Each number is 500 + 25 x the weight over its row's rms, rounded and kept within 0 to 999. Layers, rows and columns count from 0. Numbers have three digits each. The size before them is the row's rms in percent of the matrix's.

# layer 13 MLP down (transposed), 128x64, rms 0.183, rows 24-57, columns 0-63
106:530496521510499497455455516515468530476508456525515512486519499481517488489531512526516475498468476517466472456489498543515507513507470514518495489581528507507516480536492518545474497465504470
108:565531554539459506490495508506463504505500510432503477521519491498506502494478487520480543526491487525495477497503539508538512506501538515496503482527490472521494484507483456473483539536525531
100:480503507498525494496510504503405508518470454544473512506509501483477484520459521525524516501489523551506493513533504466512506490494489453502516527461473524534513491498547505534519509501469502
098:485532483477483518523497493483515527503489489539474517503500470464467532515489491492466468492526440515477451479514520487496486527483481513522522544542511461518497457520502507489554472450501491
104:506464470508464516507523510496522495580490497515515526506460480487471525478490501495524519515569472480510497540524468516533539499514497490542468480477524532502492483510503470487516487537516523
106:494473503537545468493483520513527539483488523486477503500458517499495515478543544509499487496476483496479487526473503454494490499500461508507462489575516494474506531499512480534478558537515512
099:481480551474522474522496527492445512495467490529484490466462504463470523487497510516458508472549478506439524522508518505503509534490506514508525523469542519494507486536514544518528496499485515
102:467520478506518459556528504506536476497487473468496499436539495525525521506506487472489517526512502515508451489484528524515516499465520512476483514462501479473522455508512481512528476459459521
102:514527504547530495454515483520507513478515499529528478478497497510520482486521494522506500508448506495571484500482498513488483504478474496537478508555469483495508475496542531515448467473514450
095:523518480443510472499508488468531511479487480543457514473506512492492503534458494472511530475527457500505532511510524500536452501507533471530503498469507524480508486539557516476520526467490505
106:488510528497500496490521469481398470504499493502477474505487450485509491506477501544499470519462522492516474491503551483491528480466470492487503498550518496514482469498504480481516527539519486
109:482498457508515460462521515505518455529474487507505535480500527513483502525516522473479478481545462539486508509465492543502481547518561493541499506479493504481495482518478497468543489523479470
084:552503506506524489527515484515488515505486453465517497533511518506528517519480497523493536419504530489480481521509469507510484499516487535477515499472565502492532512503444479503489468517471525
103:508497543496523507516493460483553509464520497482477510521484537502531467478497504460537504523545515521481497484435473533543448496519489481488507484480494509530554515501481474506508513494483495
099:522505513489507505457511494489469493507527524509455487447451520493487471475489494507496448526508478481482525511492534526505534529524483497528482570505477468529492500515510518512552484472473469
093:496517480517477500497498512494521473520538508495532489442524526458465475500471514469466486487470492494473476480455484488442548507490529521539505497524475482557535469495518505487478511511493487
098:525500481501510514528544496503519482465518491460481517513529534521508494457480545475519507530457543508526488526494468511506496478473490497489539465505470498498582496518483503496480508456524475
103:505489447452493513439495497510480497506487512540546526480478492519502510543517501521505493480468460506480506473500473476458552499517508500488536474515444487491496523499472517452471518518493498
095:489475520501496483533538528514510469498450501523475471491495544456498515481528522494413479517493483447526508517467483496460499532484486505491481525536527473490519480497487478520511497512522509
095:509493501479510557532529484517492476477459518543467533495512442516540528500495525489497439499473484530511510511503482494521539502487460505525539509508549513496499487482533511476492536472495510
103:496490501509456501541499501513483468500497507500501493524521507486495499506515472508487540516500482501550455491516455476505481491463489490461427482554510485531500471455490531475461491509551504
107:552476490500482496465472527503513531472511472520497469524504475467507509548525504524484485477484502469505485514512484499457519503522508503523502463441525471480485496530511501522488493582523533
092:500528460488495494489473523509544497504463545519473528484531491491539499526526487479532457501484500504508491499456499571515507489532497505515470483499496479497466446498483541492451503510537498
092:497489511507497474560556469428484512506519513516479490537511493529503534475474483485514469524471501453534493489468482489488520501522491467480493512473467483512529541499490484468472531518504475
094:485514500506484427530518476527486525528519524493484486496533473492484507479522514524486493500509513488469543505484508507514496492553499504447460530459555533516475518504522508541491465525495534
092:516480501461479508491474471470490512516486512526521442497487453511523485499496473490518501495518548487532517520473530507491511479525543509511550434503532507504487456512474487487478496453481537
098:520499510513499517530505516530532496495493509517559511495469532498520544498527501503541507514528501459490477490526499534535438448543504481513473472540528489505533515497485461488477508523527517
094:483467475476508503537522530498461519471454509512493489495495484466503519478510523518468493527469499474514498442517511450490511484480500505525424508499519490551527508483450523468515517492494488
098:508542494514577521450522522464499484500504490485466541506455494489475474477518498527501476499481467497495522479471475537459507472515474499517505533448479466483516467504512524517479498494499508
094:514527495538515508478480518517509512485531510523465494471489497486485475503552530495514518487520532494463533533530530514494497471475474527460550521520496553469488524512474526511527439490520498
104:517508507494504518530484468483454488464493505485469490531520527500529486470489517516497536461485522526483522455459503530474486492529521511473550454561489512505493501475504479503464514523545525
102:523522520507508509495511502496506470506477507522434496498539538457479515499479506501464503524515465508534498484476488511532448471514478468487459488501443508493524502539502475490553470540481515
091:498512506486554496506488491489474498527503428493489529536521451499548459441498499491499509516453500480519516517539490508458494519476507518504496509478493475513505474491498510501564519475482475
098:482503510507513447509544498468512479472507510479479513514519535503510520488460499479469481497469498511524516524480527570531494486498450560503520468509504465525490491456525526488483490526514469
# layer 13 MLP gate, 128x64, rms 0.191, rows 25-57, columns 0-63
098:458525500532514471429485484489539491540491470512500465485509501535479491494523450457533537510499519481532477524523510505506506488491455506517508482485495459481451495463524520493516497505489526
120:528494506512448504513537530514546482471497503503500493506495532460488533459524489540493494476494471510502512524518533502509537522443508538474505533468485482538487477487482496505547523516529543
117:507522518513502497505480487499505481502447482515489502501474463509474482535501513493501487467510512488527465522492493439531495495471510494532554524505506499503469464536531562493542444482524469
099:509511479550521482497461497514460493554451499504531524528461525481503476506479518488512511468531470503472533516516508461490495529549505521537462501512496509504515522438516481467498522491505511
096:478516477479482490473510499487510462526476515498514495480532505496471510465422470455452499510511505516502534489523529496429494493488517512502513485462480490477529486506508499476511478450530465
092:499490505498469497461520487513530524526455481529513515477497503476550494500471499500514485489519467457524498476519561515511471536489518480479479554474492486493500548503496461509516483513447539
104:500508564501481523507526535462492496519512491502499483504507515473483544491469491508478493505477473541506491516480528488486446527520511509496468456570486478503558508504523475513473489474496541
093:485535495518514507478542487473521519461495456526500495490498520491511469499524542535531446508471483479541467475475524493457522507472481506526519497524501481474511494455563501511481496498536491
113:462480531433483512512511503511492540478474504509505467472559538456494500491473498507508479498539499553468492497476468510536520489510514506527491463506485455465512489514461480492499515483474511
095:506531532479488512476526465516518509514506533496487488518507469543452492508520467486523551499481469495451527491596498515471495510525500489488532510511486497509512506475520496458528478512516493
088:524463499528499497428504440509523495533476458527518513518540525518495506501518484469495513506505484506524508514450502508502475551526501507530473514441497494487505462483476504474543495501494478
097:462522435517553501472495472520513532477555516507501504474504478504536488472505496477541459491504479495532507495498444500517511511514470474489481493478496477487495500514478550463546500491526507
103:550493499522502465520482502489535504501475488513515496478449489534484471448451527483524484537537506518468532507522523503517509513464450510502515487503526508511497545507502474467469499509452467
104:545514516498497530469486530484494512518544474505503487486472492439451467493486491461501445510507509475479513506471501495511542529516450499499475543485499449531529474492494511477514485475491514
104:499496503505463461466471463522451540501498505502476495489478517548504485469515450435509486503509496490508550519518522492551459524524471474507465518533499495483508501507505478520478527485507522
095:490499586521473504497495478480479546523469521526466499518479507476522459502518499518539518449503480464504536492509473512551472508487495492468483517482539491488490516497498537514509479521493532
096:501485461482439517473500496547458513472468514516471547485495513524548495526492531503488507491474487487484502513493480509483509484540499534482512490514521496484497529499493532428468509551485476
091:461557518508510471500486479507484490505497505507512491488478534522475506471535500501508536479481557496517530511488473546499505467520516481528487522550488473467461562512499519459496519479487464
091:469541529518535468466503518513557511484516505517534468514511456490487504538527512474460541455509509519524545489516515470481500460475495553516483488476494501497520498520518507529499506506539490
093:508520515536523469512437517517525497504485486542507504511534497510456548512498478502487510492507529494525463518498510468515518530520484486488441479505466510538462521525467467482461484543516501
107:507505524510512508478541448490485498493475513487510519471469543465485490469470477531506503492514499508489474448495533523521510490483545488541556505559514486494528528508466522474494481493457518
097:486528506518502499472441511493525487510491474492472462464475528472531489497478468528458467504457498491459505495446470514504525480481470502517490514530507481509507521539547498449468497486479493
092:482521509493514493490486537500515512518545475501485517521511473513451507435509514485485516449492501509523500507491519538537493488533501519460521513492522549502500513545479535519463483431509490
106:517530498497503504474480514492547504482521474530506492498499461528547514506535469488538472481523482530501501526477508536501457529461490495514518473474481483480555452494512539481501517498549463
090:523509494550547455491500486518484463515534467499485512484508464493472473500515515504482501528534492488485448513462500510522484501468447512465444526526503522501544496476515498504482506512498450
105:484492530490534482538506522514533537493485484504483471522503497504485462489495509493464474487485497485523482519499441522508540513522526569485455504459460488467473463533479479500484476500515470
115:522513481424468529522502451521470481496514463471470522479492513483473452486509505472555510522496490494504521481493474505447501499556514497530483475526497483461484471499493501487516517497513501
107:521471573502486518521506479495551505521465483501531517495517488491523542492515471487540559505504513511496526506535492492513462488485507531510482488476515556528472492514490486530503543518529529
090:549492511508522554474511462458501480511530460491521481510516492511542481506489501483485481511518514509481496498467535575500497462538521539459510491512516487496481500538518521483511454484525513
105:516519551511507491534523465482519501515507487504551519525489520513470436505521532468497497475473480490493478474492493490469437493478491502540469499537535534527479462540506500517517494480491508
109:460521501509501509528504476486498506504450510491508518492508520574519510505536453478532469498503498514484538518507488486482514537494480469526521506526545504457475462531508522499455477498551494
104:492554466495443438516451505502524463489505498495526515522510484521477460528508488480461481493477473484485540486506538503515497510482493465482480467481512499477528515465487537523485471521520486
101:519506511531494465461485507457506525495505495478533504451497480500526471497532516470483475495545478539516505481470519511515479468479434513459531460512532460512462516509498508504528492524525503
# layer 13 MLP up, 128x64, rms 0.186, rows 25-57, columns 0-63
110:501437472521527510486527472509509520497512461545484502485459517514500515524513500484504473487482502503452531504532462480487483466511449519494476526489518543459495497560510540478488491484484488
124:506477515494464497494497523475499499545489451533493515482530491534541501483463528538457515524544561464479489458490531493486492509492496491483491503503458490523497498505492479534554524499487469
096:528502469544486473514490479503506497469489514485492525510470512534474456493504500489529520471510429536558462501486494516519493500525515507496537491558491515521503508506474537484496481504443481
099:531489466438452539507525496504507513481540488510490525452511476526460501502498499554494461535513475462486469498486494529525487489495482479528550494486485473495476448488486473500499496522504497
103:529514529513502525486483522475472492543467461483522461512526507510489547536533504521479526516479516501510511502553497487508564490500534494465479538484469552498503499508493489465523490540474501
090:484546489481499491494541491499502487468519468529463520516492492500466486507511470511478503501538510503447457543532444464522478495496490539522469497512545523492476473484481491527524488531528468
099:532451511482482475478514475499514522492517485473529499533464508498466522470477496493518539463482479485478522514534508486470491559503486479486527533526475498494504517455544530522497438480496487
086:472521502511513456499528485504490494510474494509500555490502478553512503487517525491512477512547475494482498491518488535521458512501545472508512479503534534487490518443532494514508535435459526
095:548479458534519505458497491454511482512551451527535521519476506503502521500528462514495511485501560462533534476501512488488526541491502479522474491483502512528503528511531516523495462508495498
109:517467503512504497495482495529528511475496511487509517473494537492473531514495487469541534472490472513487551439542448513494467533549551478529518512497487484481491553516496479501521515501506508
089:488477499495459469491496498515479520481522508500544504488449482491515480514478541515465503529532512431502481529508513475509504488549487510539476481530460513511459472462531518549512494495484500
080:474511460522504516514484458543504552492503530483519464469509476498564462516484491518515523491499496460526516509483478464489472545506500541485487532484536487523502537477519509509545508505529499
097:502505480527487455452492520505480456527537528540544498509463505507536468440486523522518485532481524506500496495488494522512521509510482504513473459502503511507487531483534453499476499474449474
098:441506505524492508511523542495471493523512440519502518512498502476543490507482498459484497536513531520457518529488481484496491525487533492521531474513531492478480510466523523463461479485527556
109:535510518494498526535474512468489502570487484505502480532538500525478495544492571547501493466479491547473501502496513473472497497470485515510489471473509514501475471518540514474517490533507505
099:467496526544498469470475504482448477562515523501522463473499481473524540511518492530472510482524458471500521479509510496459482535495493523521515548479505493498496511536519482529517510546508505
099:520524543478491440550512506485520524483479529498506528485502503474460475471552497456462497476504520478510457517482485513502494514517526502523508505488478493505439492472492528462465490498480470
093:505510500491487484460515520464492446512518525438539530533457520490514470518507524522497527516529533539540494484497503547526505472491519507519463485481509480480494483467510460465493509482470492
088:469523524521507448477506563486495514464502452489512472476499539448487484493547501496483567482520512506523483537497523518485475488467496505491495492486491531492478505465506487549505498512493472
099:511429512488495482538451496520523508521526469492524520496479507547497521486501500524510522503470525521516525497554503477529492441484550504504528474511494498508524483503495465467489480528460475
099:484485535496492478450538504458488527509479523512484505490481530482478511520486486525489478484476506458510483504490486490545490444509519480539485504568548505540510533509486525500469511458490482
094:500475524552477509534494473492542499484518513509524497527471466553520517484509542572494489482527473485459480499515476476516468474487513519468510555505515505488491521494508474510540514527489496
098:443519502477444514488496472507501487475481484481480489497504551493527470524527505512461499527495489510505509512521522530508473481483524504566500479487572499514488513530474483514500530498446513
097:486458461483496560505495488501474459453487487487536466514490490501513515530495497454468509518482492491521502502519503481488507498473484488563568516516481460509538482491497476469501514521510536
076:521485477536524467517490455517488465522507487499530500550517444522477484498521519502462500546523505506533506520484501514467505493502435520468445517498519492471521480490482504531529493489469478
097:491486472527479483456482458448491493471524475510474483449508501505448526494516488508475521471493489501480509522477535504494554493503444470478529506465493503530499507478523526509516545488522471
099:506476484499469540537481478525512520502480496459485457448520523482500483514532514482515506532460471503467494522542488534483483509505511487527471510456533465498480464429511501490499502520517505
099:468470483541466484489459450549484509511471490501532426518535483495497511541541512484482519552499540495496518545508502495499480475494526513520518486475496513490505488476476511503510536495510485
093:516539490482473524547544505475495469487517494476518484510526528489527522522495481533479471456465496530483506470476477544562521535490506486492486511492483483537498458488501467461485531479486498
097:510468521471496465497477452549481485519499514434501453512519516473457476508458473511505508480490511502484554448469486475509481523478495485503513492494503521480483473469492528518481488536499528
105:485483494484548474513510491502526531466544531461509534472509482506548513536515498523522499502516486482566499513511495514475513458487482544509483463467520443518502456484479493507479490486510512
088:513521493472497522501511495518477493489465476522487502514430539509501527528547454501459488492494474496502558512468537509520501473517536498495524467480500459498543515484495499485522475539530525
098:517485462496481530473457512515452538497467469505533512420480515466517472500507533496463494503477479488486512495490469490498495514496528453455526519510509491529521510522473479484500518509529533